Weights of a small GPT-style language model, trained from scratch on English Wikipedia: no biases in attention or MLP, 3812 steps.
Each number is 500 + 40 x the weight over its row's rms, rounded and kept within 0 to 999. Layers, rows and columns count from 0. Numbers have three digits each. The size before them is the row's rms in percent of the matrix's.

# layer 8 MLP down (transposed), 512x128, rms 0.229, rows 7-113, columns 64-127
105:398513463514491537482423441440561465541493452478501481591466510512511462480522520452499463508435479497487547540474512564548480505511525484522541486459544497480458461459496486457470583508475518
101:607527475479519423525482476474543510466502489451509470505578414557494491433445484559494475473603413493498542427483524463597479519448463506511513545453484502503529465552545449547416502555543508
116:497512491582520502507524412397450528525481433543496563510548443502489489515511490491546475568539440508429493443541441522497512463461462553482493488446504481504502474486486531521508520484526499
088:470434475437468509487533531468510436491525458479523517534418479487419463548469494499518462476428486523542448531529539443436441508496489456562517530497492530552495498499547542507464516498476545
107:538383553472456524474471549531483569552467504485571493471528447538520560516511463465508479465505520531498579482520464518473457431501556513482524472517519529496549494481483475437464532421454527
100:501567461566479501537508480473539486485476519552530555526482502512510464539398539463454518524501550471533484440514423467498522525502445543536493496441469496485496537478452510572500521490571474
109:507520526545484516557496518497493500495472470588480419502528545569502470524518518539500503466488450525522438501533538449597460553509454494481563450507463478447546463513465518496591565528487464
089:465523452458442516496503530508486414434507445532453482484531452507489497548491534576494477474463547564461443467502437511500504536604439511488496499415531468532496514577491387438480558503488581
102:500526461502525583524474497466471517519507487558510571450536456549569494555441554511523545466531568504484492401480544514459495468433495541477530513532411528521439521525563440552546607496497501
105:465518447600594515470460540469438484548527471419495487549501509486511525483489532448548515419455518478472516515559524543519508444522547458515551543450509475457557506485415482519513488566495504
097:437530561466557624521455484457510458570483487499482482510446515546451440519493511559500488505568451468499460461492466499457483465478455450544486500426482497505573523478553560479556489495515544
103:513430536527521430523452558528442474467551529494546575519448525495564488549509514478557497518456548569517519516490504563446470454553517545485524489456574509408500441480496509520543468498412470
083:523400462475480460454492530514486481482527490477515461499482569489512522453473488494431525555443484518418455431571501453528576539558504493531513527444526492449533571468509549517524522541531547
104:487513489471502519508503465461540456484623489432572489486581478546554413513480552434485487472522501405451525456562514520478534572532447546472505574478482507493478441469570507538525435450504566
096:533490476541407516451451493508525553540539505505478543494548504440521490520479518497555518561558441517460532502490513531526494445512553525522464520512516476493554516507514488451569545516537497
092:458486447534443495445512502453556432508454544485510444490504479482516425465423490492556476443526531491543520450483490527468526503516512474571511488545475464480490475533541430512462421451541452
098:446482470565491535513486487572491446463541537503475498463466582433511595558500527469481487586501456502532417436477527542501466565525457541466503482525419528532508483570499541526474407518499456
104:496407503423539503501507477432436421494474520540576463460463506470518561498500466491563495486487484484481550577456621552483457517457541474519529503572449510568487516515539562491503470516485464
092:463381559502509516516532470559500572492448433523552474472562478512486497579479510503492488451470481496465560525432417465504526433507521498466517555478479516453559540496576529465499504532459485
105:462491486506533497465464527510461461453504523551397432501439492488465499580568471548528528529469501487535537484523461465401523505489468504492423491520478524438514501511554466519452487501442472
111:497482479536497496515491509496474503477476485457464505498482433436448427501562526536532436557448535578472457544486507515530507413463553460493484500404533490504566548531459472458560494474417502
072:521522409535537491497502500473501468527506571542446519547469501475472540521516463538427514498556501407552505449492428515555483485445500516521561515444490518560514400502453474581480457490495482
104:522543510546508530487536566553512460506489504488513516483470452449518530411523505515399606462503516532506453526439499489570505539507398478429532481545447508426501499524463537513499552510517502
108:509525528581559547544523481523486459539508483515474466448429575522583460405523466484464490491560512493506482520532510525459534483494543497521485500516559502549452504502502487465561532426480504
096:566514567519511472481506490564489505466456506545527508487501441534473527493497532478532456468467507500427517470515546486509440533438489379542520478493572552437582535498509522585507481522548443
099:503476540530455479495429509393441459446472510479490478516500418554520555494500524520430400491475571503426469445484496491481496568474547447479430551465522557551499493474521517510525541505508446
101:488531513468532489501463597474491487515499581520450537443437441525522544533451441525445472507525517483558537497528454496465443535545507552560470473522482463498493562579454501569455558526467469
094:488494476465531542551480528501513497518516482476536606492467541505516464517446531494524563470514550474376440438434497461574512499534471444470514480489533489487529562460452501516509471523415524
094:485419471493512460531519484564568512501550486494496524535439521497458536530511522511497453404524513533500504424450501483530447479493508583506542509459500472461469516546577603461482552487528542
098:474512479525562458510613463549469468531543482513508517430521528479530441567533536502513530498524484519521448545453491514416472486533439486545500460493426495539506517454484530569459517444527488
103:519466478533451543462562504495465475535518579430489562484530488435504445608501462471506500504440578492517528481509526467521500557466535477516463479516531504528510528488566456530534364471421457
098:488469486491547414448560452600473505561494530540509520528471498513497528573508526513461501494531503550515524420483488483549523559477448465470509441484469504515549514420403465590499521451461483
105:428484482500449476477457523537497529489497433521515556531409529519452420554475482535486547484526512500543478457446491477543444491579458545532533499529558530578486472501478539455459498590468567
108:525502469482502559463602494463541537495474463548586467501528474469436487547541415500485462459485567421471448471550512475519493514521542472547519507582551442565476526451552487506451493456500467
104:543431525575549525480492466510510498544483419468540494437603559437512506517477497454517477453498514588544507516470508502534433438438515480559507473465558547485507519518537494500488539470572553
098:442389520509531528535542465527559538464399502495490518538470516502416563450518449450508429587427550540463505480525557545406515407506506466450518483451514463432516497513475473505509498559472475
098:497506501453564502444449401545404458574527454499482516437493457509465489475447485521524596536458517542459465494503468479544469472459534534493521492458555549495448521449497490466466479481474450
089:497431485487519495561557563479447433511494463495489518517492568492471520499501480496562549549418475473415446469522462502472531490499548477536549534564558496434551555475479513456557555564502551
101:482512481506582461540430475475496550419478545461436518464482527584537505475445519496469517471607549483537496520499439534492478498527512527560533494511511538449501430537537514492507569498507482
101:474522548466543576484506499544509555493449549555439548473523446594508441546523484497532507551509532488526428561476518463496488499515568478459476496569477498537527557577512496517530531473531488
095:582477524450564475461447433497479489469515591539507548443510531534557492550544507532492473475484586556484523543468487507540516426492548544475562470554519454478476508432530515496586524540468419
109:512438464520520464583496513532445527451571453422516509515481532472425464520571493571453525416494481520440547465494451511497512526478548485525493473566522406460470577434527468479539496520447524
119:433513576503490411524503516528532551512501525468433585499468456553507526479559503534565575482468578447507498464503483456493506448457454514488470480523496502499536512443492534548580456524484552
106:533473514465448543525505510529512506516515447507504439478483415450592503531531404453511494505394500512517532413490470503514529474443482539513514515454493509545488508473510437470527504502505507
098:510502495530466511484472514467526587472493456535502502455538476524427508593506502502525459473614602488469495517545473548471480472431510469537466518605456582532499517573411469484485483486472503
104:482553516560597493474501496455466470482506559516504540437437576553557520518480522548516454512564531584519499474594479467477487474463531486495461501510518506398510511518450486487508526446555504
103:547579497540579493552411520532506467523483536497505448437478570511548496494534453508530470469494519518540523499540520462510535505457514467460494509510606527528545525465444546580479482510498473
098:456565429491475500563518530534493495528550492479535608436470453500553484452582524501497547488569514527512503471494572494480488500453534615577472503536491480514461475475540523479461471546560516
104:483567528481533425548516495460476514520526493467460596446462472470517507491533524544480541490502481483502488558515481567500501550609492469508476538484520528473469502577511494465490544495439496
098:527552427517542498467514535591467556513491451522498437414485491487495506516588520501491427543502553451520453485446530536509491557536415569479495495485555485559563499482441475562576451462548551
088:500466541511454495493484457478497477590431455501502520511493509539463515490559511516535521478410481473523497498438440511525480475579483554507493538584481497469524468496519495439549493510530461
099:553511486523476502535489432466529461520536457453548528485411519503474464546420441506474479497567478524494507428475470481591493487512492436466487500531526547510546542502527572567515488528521443
097:480486496519514463556555507492523551511498528569520470457543472452461546557585521483467496486487484423467442482523502474408514477500472504532459532530563514495538574554503515546433505504485455
096:546496531536435520557576448501502485522523523518515478511501560491521504494526450504490542480535508572444516428487421480490455459578521563543459518504453442436506499527582467515497514480470573
108:465476518385490557514466495498468529461483547497573482470450476488492490538508453476506511531556496506505518471511530510511558517441494468461533493479535516571482538471542477547510538544519496
109:523479473491461519489457533546487515531541454542473504447480534432530535565566422439472514511498557504537531512563447459403510500522449523505470526514493495519543551512577547502493498436511534
095:470492515524555581474498601479437540498536479544450463517457500520488502506517463484385497486449472593531528486481484494498482477473491497512490469503445531548488504484493449508409450495461494
102:581522444512478489522492504492461522546491515493525569481476511492515473513544530502580504536485467559402557506568513494539507502512474493469494491524484581426514561519487512483509582510532498
101:505567522538478499416543528625476546526576415478492497461504479459486485511515481497511513585480474423490484610457468502554510539489508476556455535514537566501476529512466440513488473534522485
084:485479443448429405533504524480487507508537441525483487551523473473462509443458603475501431538510536524496474537502453547516540449511520446446528554486522619469545502442495561508473485459518516
110:537425481525522446543546525496593544569516543479533488514546514496554543466541479563514561505481443552452511476445488439627529498514488491513478483492484486492504488468486499466504500554445538
092:549585537551435541524525552491444526509525562453538534511447515464461511443463509531505475623511524453428499557526453450539514485554532450531481489502533595545500521467506528435435468517424506
089:495501528493531493516437486457488461449483485629470561517515515498469526480465574493566452525464443479470496549571439505479557530477531526525518529460539501521535473488575500594489577504499524
109:518537459527503495486536505439522443466443532508499497577509461569463496522513592530503524442474500528498556467510428498558501465484451543566551558553498477485488516496488512466432474553457502
098:569526487465489506514479544545524553529551498514580535496543525483505482550478500524476521505469521540544493517465405571566497531536554509519442557508522434447469487463405499444504489484494485
111:448488535494474442481432466481530511523495509454538543536540577449474469386523482483541552455498539476522479485506528524442546517533566456506511519560548475524543516495528572521540466566521484
102:494482568575505526562482494427453513539499478486481468548516475529475508519427566534515475538513510531483514542486566505417457468465481485434516478570491610540493556410486428526518549519529494
112:553478438501532477539588502483514472538475453495514455524507487532545524535523527509462419467514514492556513506517451488458453521482500581511503600548474383514509497504533469508517442427499479
097:496462504585543449467508522500583507519455417560554503573550475515482512552526542500499489426472422532498390579506449495506510523457510434513487514465511549488490503496523502568430526503520462
104:457511526524484464561503545495545510504439506550528491545512458488529488445516551475505479420564481471438499456516477509538491535448537492504443536479506477510496583513499483430526480521479514
102:544523521491520477489472453477481557479483521502559524430555509526486504543503536421480442500510481541564551502430479494534556478439446562420464523531542433472544567521481511524403559520483495
105:512547573431414488461449557415487536477479491493489511538465454499544509556579567469414493551561522462461458504421544476538474539515455537455492497500551532580528469542550473505554462452457522
098:522492436378533517517416464468434476488542421460481446460511507501527517559482519534498548528497496482581519506513434526440516560563492524522552449525470500470495471507505466482501472407468458
092:507493500472459466450543497547477467468512489518542492502540538519481521526455494480505528497450496491468522421445448481547489515555591470464501518529453531509493466515438507499473523459427501
095:576533509513461519511541567461572463390413539499489531555475467498544475427527567553487467478475480456502531466515418566512504562508555504498498495567512504500505491430505490494424492472447507
099:539430540469521460433462484528483474576525521498519497468509489466504473535524530494473523515487498570508533538485519455546502481549516484572411463499495522565509506454495477476427431563502484
097:481481485558560511446483501563453507499498540508472479461468505500499485555450521480478545518527451542474475560521558504475533497485541577480470472493505554492497495475448505561511555629486455
098:472512557482447516414530498558488496472541478518473509476457441465492562435571491438516528502619426515483513512466456488571545513545463522530498517493483474501536448528465505484454448503584539
091:511504558464417533435489502481509538519484567524476554567441508533500472482442530412467553563541460521452529493513515538538522521574524435502527495499525518571522543536499484515489544504451527
094:553539537449530566491546509480510478505422484530535501479518474478451526466529548460589478502491497527396520523540520452545546481511557453492519543519485535527612500491532502450490524474492497
092:502513483525532499553453450528539517540507508394445529562504483562456475509481447586539534549442473477488524458482455489545480487512496508389519509449450519464433506468521532531523533482504475
111:524503462566517530462470496473519484509515395561509518541523524464539528527466483487561476440464492440522534550426483541494455496450481523438407485588477448496528501541465512494437595458410513
099:527496503529492519532509493407525454493499505488521488526502481512543531574479513541531476542587507545429527493532483557433497390467459532487484493545504530580462408509522455479489506548537515
107:561500583514507475563480526526504583640545442511500492522466549476526552486500469550484490500436489515499479513540463527459530555451486521491503567463505530494507605496520468502531488496554510
101:454552433472496455536486471468541464475507432532527583508528458589464524502453460487520584376530455551525521486539457527527499526515458500498458499470469457496525512531486433499426561486484545
104:565508455482432494559448514448532578507436454468422509531483467472445526511530549481517487489411540458489457510470543458493539515566497478489491439485481503480497525510483454549476487499423501
104:492504507529508434486519455501386528514507590408539419541583510544506464480475575529439562485482506489447462551471515552463522466522528441524467520493469507506439506490513428515571577521512552
093:478433446459536478509570468509483472466497409500533481482577445596544541523530490518510480428479531487495506477602428438530639492588469474517571491568505478478517472449504529473478488519531479
093:425480487534461463414446522515469507473475450525519483498406470518524493505522506400490531431544555540549505461476507506562551524511490456547497485539498537505474410473533481494463448560606496
100:503560530454450510482514525495560529460456552521461494490509473482591516449580465529428517544497515502473541490493456445521437405434581525557513539538452484545495480432505524406497535494523553
094:472453553475500497436524505516516537520511516425468483429518498451465509432460551455472486452487523417486569487507478462554528501479492498474545572518500575489478541514460541508488571579494565
096:474508560408516528507516517571539508549462536428437443501476458470535540482464467539452483489554537493519551493524549480502411513536544585511490488497528514491444465518442493457456500437542528
108:529531442429443498518470510446521529502525502540430556465575521535438504452529484442456581525469518457477510509511512479518575524527538528397438593472521521521479477526543481499528530534453548
097:389457466430520432519476478605542519492530555438478484542523493484463496552429478431480488519548507494513456479501466503449466492551518514484468589520506498479514466482486450406476459573521536
104:536484540434502469531493507507505471561561476500467570495498517514515545507444537507480507427517539465487527405508437463458490508526574519444530468527569563478464483537504464398489458567496466
094:515521497502477398582473502496524515521540519529488461460438450512497457526465402443476576468509482584516481541519508524467514492489460506532522529525528509402461472499470439454585500517495504
112:532472517481549546533535521441428402478525486456460572400451477552547574513531473538497519537501506445495490504360495524472536507510579454560557519531512474467469446486525535459503444513466557
101:482471549559535395513507510449512479465567616566517515477454501555476481511452550474414522494545564490436517471480474426466581513436486486587449477515510509477531532447481451502546513510541429
096:497444456423500470549507490553474506554546559477540517496480528442568503538523490559493546487596563476550486533506496520491506551445435563493527526470500445499525458495463472499559474521508581
104:499455499535521520516450459491522511484536539493484505521502423505488562484586564542541483533442620442513475550500523512494549531540498503456473495536525434519500431444470530545523504492533467
109:510522501511441470555499511506572453544528485525523544489550448519518486491499433502473493562527451516498431434533504500535511552551514461455514501491486507509470571511536486499446472437510510
110:485531480532455442525482421535500521527604515556503479433485472481491477506437520528527459459497471480452467436523448530504496607501473488461551438558565561486492534492403606512548476477537478
102:579488531484552504582483505464459566458453469492532503479488510434550503456457552478482454544535577535459475541521466428432531524580472503489563402501486459498467489485532491433465487511490521
106:596522482552504426535543532500476456531464460476427442496514548531496531557588457461489476491522528508477555525464464532540496594515426510446487557465463524421489551480482538561474537443482491
091:475484534514533500503478443490555557454493482488528431484576489551545537497472551493467441514481468438526527561430488502550493514552519472479475422522475529570549497560470540477489582435465450
109:503443530447496505518427487484420537512465467521541500478566487475483468486408496512531421484553539499532546447523413505503502415494504524451421421468517575491483482522468566565479559477598487
106:502496521473466423454506483456386492488488417449500564511477465502532460493480559487447467579517491510446416482523423428516515448478488472506475462450477524500461575553486452498504579579522464
# layer 8 MLP up, 512x128, rms 0.247, rows 8-114, columns 64-127
094:495544471474460536488430506454481488546476477476469474525476412464559466533538511550472487527454583491500489522529498509467517528461520491568491498461497436452478519491431509497528454557521381
108:415543453532562486550511475432475551598520515535546463478544485506456453587565416501544525508502479421507499531513471503542487538465441509482463546516474527485507466516440496461493457481465525
094:473513520535566490467538532483434411491499512592505473497475561475477425541463509470619440494522430493489509538556485526498454518510560417467471507468535518534517495565472515476409461563514515
105:430450488495376521530504480519574467487474488547502494520514458536520529519484503501511478435515541498530560471505497437495499552543488545443542515530433559504466402548535423479468460491528499
098:406518489462460576487519518517535538517507412581490461538488517521506517425512468501442483404488559483589527494511534467452533489436482537501474538478539491501545492431522521528437530529541517
108:537479488528568463512547481473521570455481500553565457515472448519477505551535515443498466548434512487417538545496602549491519527521508430482461463403452522469504485526446573561523516532535433
094:472556490525509535480504537537491500492427506528410515455505578503449469488523482498481484487513470525467509513578534494512458493504481442450471472517499513482424539461464423464559504545473592
094:497495506508523489463527477482455471473498507522582494482443472486479479608458394517512538570504564444526552508520501551525561506531566499473473424451489551470510510479511508513415456506571447
106:533572432458527522469472455486485509487547451530545476479438542508543425469527513529480550497532510449508474596533492432478482416550481488469458507547532463475517433492486525438531432511505438
098:529533551476496438454519512486494477480512465520494469519504444426497502366498523510465518453511503545523477484459482457550560535499482559459435518486503489523440500485513507492484438489490490
114:504495433460484486437474495530445484487497488487511418449534475443479467528506466614517510477498469496442527518511474516508373541537465442570545499490441525510460460481510511505542523570536496
095:537534535566512530483449441480495455523536445484457523487502470560402557490568507577443504518533552395525473501548538504499420472472503441484513426487467501513487485506461467489472463450548540
095:491515465504513527500472540555500442556498463493547456470474490471508542534475444497563573449469522466448467517431559434531564499442447560477469529448542479518532459562464497557481506427491466
096:442458471522505465496434401502578494489515567530442541494519415439553500479521461557486451539517499497535523538500483590556487492533464433496507590473432489545523520465465516522516471499503516
092:517529519524527477503555504483489458485481463530496501556444469531486508512575480544542480521486500450499457534525489503521449521511462457540446568428475499510434486522535534543468484554477459
106:491533489526550466500466494512494545433489521544512476453459485444500464446470558540494438449498472476493515520555523577423547486491656509526463490451463475482506394458460550565513488518537486
091:489484455505480528482487444536527503515434528503484557551496481541524500526581469450484507552557467491529496471509464525489561546407515456456470507495512549554423522483411532491502493455478476
099:477492529413473524472500437564438481518442486500540486578469519518437463570505495512512530486566520453506416504486486500490500519506462540579470455518442531513473423472517476523440584504537485
094:523503488545398533589479485569557530480479554500555553471486469452556460451486456469531520539491429528521487452520463489510455496484493472558432540535417466546439482544553535538491494509500457
105:479527474560429481500503450509575452451471465523455500484473520573505483444524608578522480491552498522502469510520462515468453522548511445481551538517420539503477528507494553537527511529496405
079:616486598410453530451468522470522470499532525539570496541503442479445465510537498491443540595549470485499512534528538555486489489534506497493495489468458526485544468495479548511449471453522493
119:500517495602448582446555484569570475415533511516461513405541511493464489518587509577486539514530577465500541528492500486491530563487473545579492540536513527430476483474534523529545510496555495
109:510485531515458519479441443472505491469465458471450497537501551530502511484562502510431522460582507592492501484474524457491384491467476463501522526505483544572502457573486429513448543505515494
084:501530458445506549480466422497517530549507530504522437518461458499499551522433435527530484608520555441455431520505532510495490519492494478521529500420548535510553474562506456434503572539541479
102:543489461539390465483551468445519488424490540556542503418457519481517487515443486545512482553465552469499531508442547438509445471477542607535488498498471520533538520463458450534528472422528474
103:494561488531491501536501480465495573516508529572511462471480561541483487473475472494480511526479610461532517508489527460449526507519550434487536484481483580466442457527567477516523536458472494
090:536539520527423495528577548409503520492573520463592529474509397591480575505484455477510479466546499569510487496471529471502497510464537516498517493512502542503524517424467502531516494545553480
083:537511421527495519476527506473494470442466556534451482560526535556523446606499466499488495505448531472553498524510501505452469495497422461492493513450454533515578464455521519534501470506492504
095:516593510482438498499523538441511462525513534471548469455507460463558481563520457573440467489479519433490527552508503513487496457507501479494520520523480503535538533438488499376442461535501539
093:580515464486485459449480474437500533473492506409526486487494568543486488487521498515509557456553438447461541466518506523515555438461503542495526507517466532465455462520458538555589458466499515
103:479514461532541442493619540456538514552479539527455502462501601517455448532491509433550500528516442526469535488509431462470509500480498476470497448486473528465521488485455431479441566505552519
107:528522555462517549433534580482487536479501547540463474569512508472523524547532445475523492494603498457487479520526496588492492478417576498514470571507471474506518475498434468480524449474528502
103:539495468524432452468482414408618555497468521487522559509505523530397520466445527496495546513411430535476451474467552520548512508528473540459548482497489489515596485492521543523453538450501453
116:527449495519587556507514481582565506453501456445493516556527518513533520452474459503482460499538487426506444485523486536593386512462455504516525543452456503545491425439523470519501527505464483
103:502553519479494501511510442455505534476495482525462538492452512503549517442518458486477501494580461566573465507550508527471538495492459517526508434510396496467448431517493530512460533534451477
099:519541559466471537533497467519494539506534520551573486538482466450458484595447526483468523475478460490418475573534519520521543515405463570507521508476501494541482455521447539520418489453503538
110:478499508526447514480542505485503505536526476446368548470524462524473473449501525539562451493494427481511549500546475501523491511532470486438504507535474503506463463536471505496533457492510539
097:450538550485491514432463532530515411445501518496528516462520522494507537550511460460492533423500485475530470469400502514485537497431562553562552505537564487464531503540448515427472504467535518
102:471506536453502543626484423527583518492478487486532563462528476509587457536432491505527497475506484452466489491475507533558505513605451555555530481503492482459459507490511467509513499530553534
103:518509515562611478551484447543525494449484429506456600488505560471533447552487516576495466564491483489455506623536532554529448498479518472467514567503438503478428523435521515510438507502540456
101:449501441575489458446414505534501534517527480496565451529492531520451582500516470503530532470494472496486487537464559556523518500532486537481472497480515496484476550495466462454492453527478523
099:458513433455521497496533509472527502455488510519490513565515478485459535536506562525478526488397496470561496493558511529505493475470487506427532520436449543499571529498443470550510491492532522
105:478562480481477526426437500495515484492522489485541495453492513463548434506472486535534536512563470407453430447543482528524467531499611529539486501522497473464459464501505506441521510510585527
101:519562479482508522532574529514457490482467476484541477486493441489457505502542440529500455557488546520494584544510503514533504558521503501505441362513437541485584463456492551477489524560516466
091:535499489588521536464427586481544458502478538491461556552482468483575535509555528426535510487450471455521604522459516501462494548533477473516465499444463432576482458580481498498544517500492471
106:466516486553545427487496475548450499496517504473509514412502513548505457522471444501508449511513557534543476524522551441520498469501474577551511507509489458439507457491458546498525485479470475
092:479488495473480502454496487450548417517518477484475460539503558499582509532504468480468474544439537563477504594494484564417538537470469522406488522460469468508518463523534433454521443506499485
103:543484553485535472513550392476476494463538472466477536528497459499497521509445485466536517599461512461510434538491495502436531556486508441437531489513518465520510494515480559494532448497507448
094:424528462463485508455475479553401501518517491507432450515520552536478533538489521481455494534467478456470459475433524570553567528521486585528535501496536497470511534547529466497531475485456518
092:516500490543443493489527491469521496489527439532480458481535464535518493469535470526487457457524491521543487479508484477501444473514461610494434567498525476481520522567532415498462511404530424
099:434518514452523450451527416509509514546455478451457483479483505504542494504465548473558476573515499465507491481511501511540425507439506539491515534561538566573458523481518510509499482523535482
099:460530447460501556467464528491550491517473537494534489476540509440490481547412559509453485526429456456505504511572497597531482521466495532558581554612466468534510522559493471547469459503552522
098:511529493592505503524515491450549430518510536512521480417526560452497494483490515512530467507511479446482463514471470492529537576464555524511549531521595588561509565537548490557531511507531473
109:508521477490557542429473505457409491499519534499473536527487538520527460473454538491423527575496479479513461540448541555457471557474520502563560469443546508518546565499473438462502564479540441
105:568578583436430444493497503598526565491541501476502556526491473471455542498540590517467492619557528519480533452526523518489536505488475471457459535438495551500486494511491554517490511482505525
098:490485432490489477514426477432459530525528512556545424479433486491540375572533504520523415506423464499509522513521472423506562510516413520483475498435495528527474501496485505476466506522516480
109:528516491458537490477509436535506485518522523425526516532461461482516546492569524452529446498420504495468427547533533506461460563563481495548504534500439523448534506491409462507520450524532525
098:470505471449549475496503497547480514457498539564467545445572452404474482491462510475489483551487484472441502469445497458528472539482498502525495490532507462467502505436526469461482498435451489
087:475487524512461554551498495457495499507512403475469512450584562542516560512487471591584501482522522465581501589491472493520454520463439446563502513480439563461483471547506470449510525469497524
103:515532551542534581456543492466573468526525537524461542475501431472456438487473457496484550539551469470550458474431525543555454459471524467524553568457455493512522406507505437454520494452452493
098:593480475502536491491468459449514507477516531587527491441523468472529493502456496565494480577495501505443500428511500489483535483486520501487476449544492475446551540511466508486579487463607464
097:518524501543494471435512472450519492435512504519413497490566540508350486506542484462563535532508443490493519503548515494448454475512477457583473533486512530549561456548472524521509533554477546
105:520558547472533538484428518504485454459420490477478524435419465425433483458525504398544441546482495460479504454409503514533540522537520443536542506511560455531458421488527522508516485516518524
103:554491427507484602443497445431550497555492497564512404493464520541471569493426470545507489494489483462512544543567443507482508498503459518507507489506450522439481503450454485546453464519420467
104:437521422509523415489535505518577488457444496480459538567521555535548417418477525577467521505540408515484550497462579484491491515444505518510565553605469551498491529489490531455547422501514524
100:480488576562504518444525454461512545456490501480549450507514508538490564571517468402502550541433448495499523576525549532471506542512486459483507475471556546413444497471510572526491459483514529
112:588484521505483505439519454441452509512462454554484488468506498545471535479508498551455512526458437509495540575460502488529441516485467559486524440506495496508509479454534516546541441533518395
096:477474498483491551501499517485483458499500541491483469577544400480476529564486510525466433462499460498554478514482485479504586608445490475439541440473442502538458496497469519485499494439388541
102:469503563479552513480534432552491556521532504530483498492489491438416461484536498376482502496553546418522480498458501456553526520564516572501537487430583539490487463406438409449484454492489446
109:471564538505472536452444518469504474488492520524484549530511519545520487444517438512527552537530538481608512515486489441525486522508443441520512508467442526472521481484504396526467503462475506
102:473470435549448482469516504501567483469533544481522470502493574540507406512531449489491489474510459475520446555521527490496494557498465537503514546486494459506563427467524502449510422499558524
099:520525476440445506514494547473460467457440458500498508514467499499523466453530517483544487530567502515507483445560509575477484581479460484502564629488464475401578465467473514450558436507552497
088:491512530558530508503558443520454431483493439518463526556515489521553427494504478464493490539555476461530423419498480484433548503471517428486494513480449511495496443445461509476465529448507509
090:532505566543393456535514504457567501437496484508470495406504468467494379553518524548486511533513494518500452527486460483495495553537512531492541503463467553559410530480515462478505479485515526
106:513487437457491500526550480467511495500479545486517488498536611551533472479447538519506442521432460468489502531544609478506543512512493516563517484466515450412539496461412504532571541550511504
099:556460495613428508495483457531557489482468409512506477413508532517610522582554531416556478484462460458475436478517498492544550493483471530499510495515526531453468519488514474432480446518517476
100:490501523528546476445503551553497522514487499522503535505547507451521478474514457488485491506528530544562521506477471466517542550584420501551499581574503505510529478496372498468455536489475460
103:496500536568555519500562434526566420443478508494482465490479554585471531493499469517481541496535525480450495459522562495489403512541511529479547481580530483542526494515523577495474547560528511
095:544584440538458447502507477533475421525521523519511501517533451514508517439567461505543532503525528504537430503483555542492547517482453515560484484450585528493493434475554455487463481443513525
088:484517565542462462451520499559552527493480473520465504538519520456429443514498447429509529505499493531539495470422483508467460538504511542494540531516525536519533452477448475465522472397433507
112:487521548544475447454511532478517519481408400515490512495553453474573479529520498486531427553574522417477447519477522557578505559450521518475498524491432526518482473513554411545524521466502436
096:482501487527473572549486467472537454516486469545468535472464541559462504438498566525441470446589490514555477387534517527525444486464493553450499540499513508546477397481486484543465463490494513
103:485440530538505526525497586514519493584529469506549503504482478499480472405526534537410518501544497506508500508519458455509431614455484523583506527438441524478537519539464477432468476554565502
103:481473547555498519513457442528514462535483488430480507518507466546479409483372511494489521472480511429457557464430592537499488546461524451492517549440469558552490474457479524428460478467482553
099:476475597447548538423485535518524576473464508478522526447486463455540454426516491491498536546512500455536489589455531494438504500573493513422422534489535506460516457572474524461494445475552500
093:448485541582547459530465550561487471506474454575545464499541485443503476507544405491531585464511532468558547505548512459475472506419516527458500509520507550449431498468476555495508451463461486
097:580479567537443508475492489520517483519546531527502507506566538462558525508509481459503540583485539543569445543454480455512488546525504487517522462487475539503500506514427446465477477503437420
086:572546534513511391507490452483481487509553491478532530544506476504477561483555530447457455557508516537433520534504459552525417538487472473563545589480476480474415495473472540578457532507529520
101:488430471531555434509458558515548470509523546529525403498474422498428478540438519523486487461434488486448508490544555551545496535510427547446486476460473592452524494477476483562492483534502525
091:463536485518500508451554500483601479480425514537538506477524500479491487472531549520454440481484454480436524473503500505495429580523462451513489487475499543481507506517369519516536562530467546
100:498507545464472565535470461523520507555472520489478489503472483443548528478444488484446498464514458505465518485498545533571465515567477548436540556554537569409418502502466448447479561407464520
107:523482492448475455518535485499532561419522556528425525517501498519485533480497513521469481489524500423521475532481550529524425505489534531476518511526562504553517477481465525434497422495519515
102:471507449513473560565501446572510500550501568452469523453548446476603489564489472515499458500507487459467447463510466561463470533374518481403440528481540416481514447520474510501526464471485495
104:449456598451470499465509528524439483489455486554468494516518580532543566493498474543466458497486484470476470478487460545449510505497510545541501505464457540512488491458509518459531543443473486
096:482448534535493491416454499530523440497532552502487535556551519416467476588468477452535503515500536439522505529483501473506596563454515510520495506478516471526527495518459408536475510481513525
108:550467575473507491533451516497491519421492500557507520582509456482525497440462448521484504497452466509565541529487486485475469550467501512503526509521471445487465498535486445577482445508523565
093:504433481507499491517415423545572521451446543530563510473541528557522508480420508503514504501515590476502463508538535497491529472462541536493534540495450487409505447566486459517451463498484546
100:505486485504614522472477493485499448484494560535491554458532511551482536502538560460472568555453517488478423485412550534459536526456447464472479468473503455546441523434492456493505498488474583
105:500529464539563429538424405520456478486499499542484501433530535475445560529468509532548455465517488514548484446508519478483428486524521572553478481514413504420481512498537544514519558437498505
104:531514531440473454554498493511448522536487489546477538515513474522503464505436535489471516536449556501467499566462557542519523580476458501465492496452440475481467533503556548447538472494471579
109:528495539470505462507431483546438543467533472579503422506530513479495484446430481520482471471475461407542542490503528528442480527527535564496537542477486530518464537494428516539563515507579474
102:513507433502485497468495570496564437482467492605447521544485571435517493522545526516386489440506509457545521481450468467510518485490510511452478553503435550560507441459450434500498453545492511
104:555464484582512477514478474519536459530504524521497453442542539487450471522514462522436518480511412485500490591435461421432512548550498497501480435438478508535467509510445500523536532534461490
093:532526548478485494454515534505490427544507493442513475534530620503494460536526428477533560537593516440474496496488454453521482497464513510440485528528468540525484432453586524484477499487502500
115:483483546493554565455512432475480545485503519444488542475507510444495502428476501520536498516454472560508499488505535481536448501436482521535557485582503462492475365496511506509427569530558445
108:499522563534492469500540512495485560466519595401605486487502450530493498519508516517525548489491526446521538521559549512518479515508476552527468482468508483504497483474461443514487492518439438
104:439462461523481558456485550485562506569517524567501473467436468466541467431545504403447510437530472475534521440465449531515571533525481575507466479471494511497488439466493523521535452510571497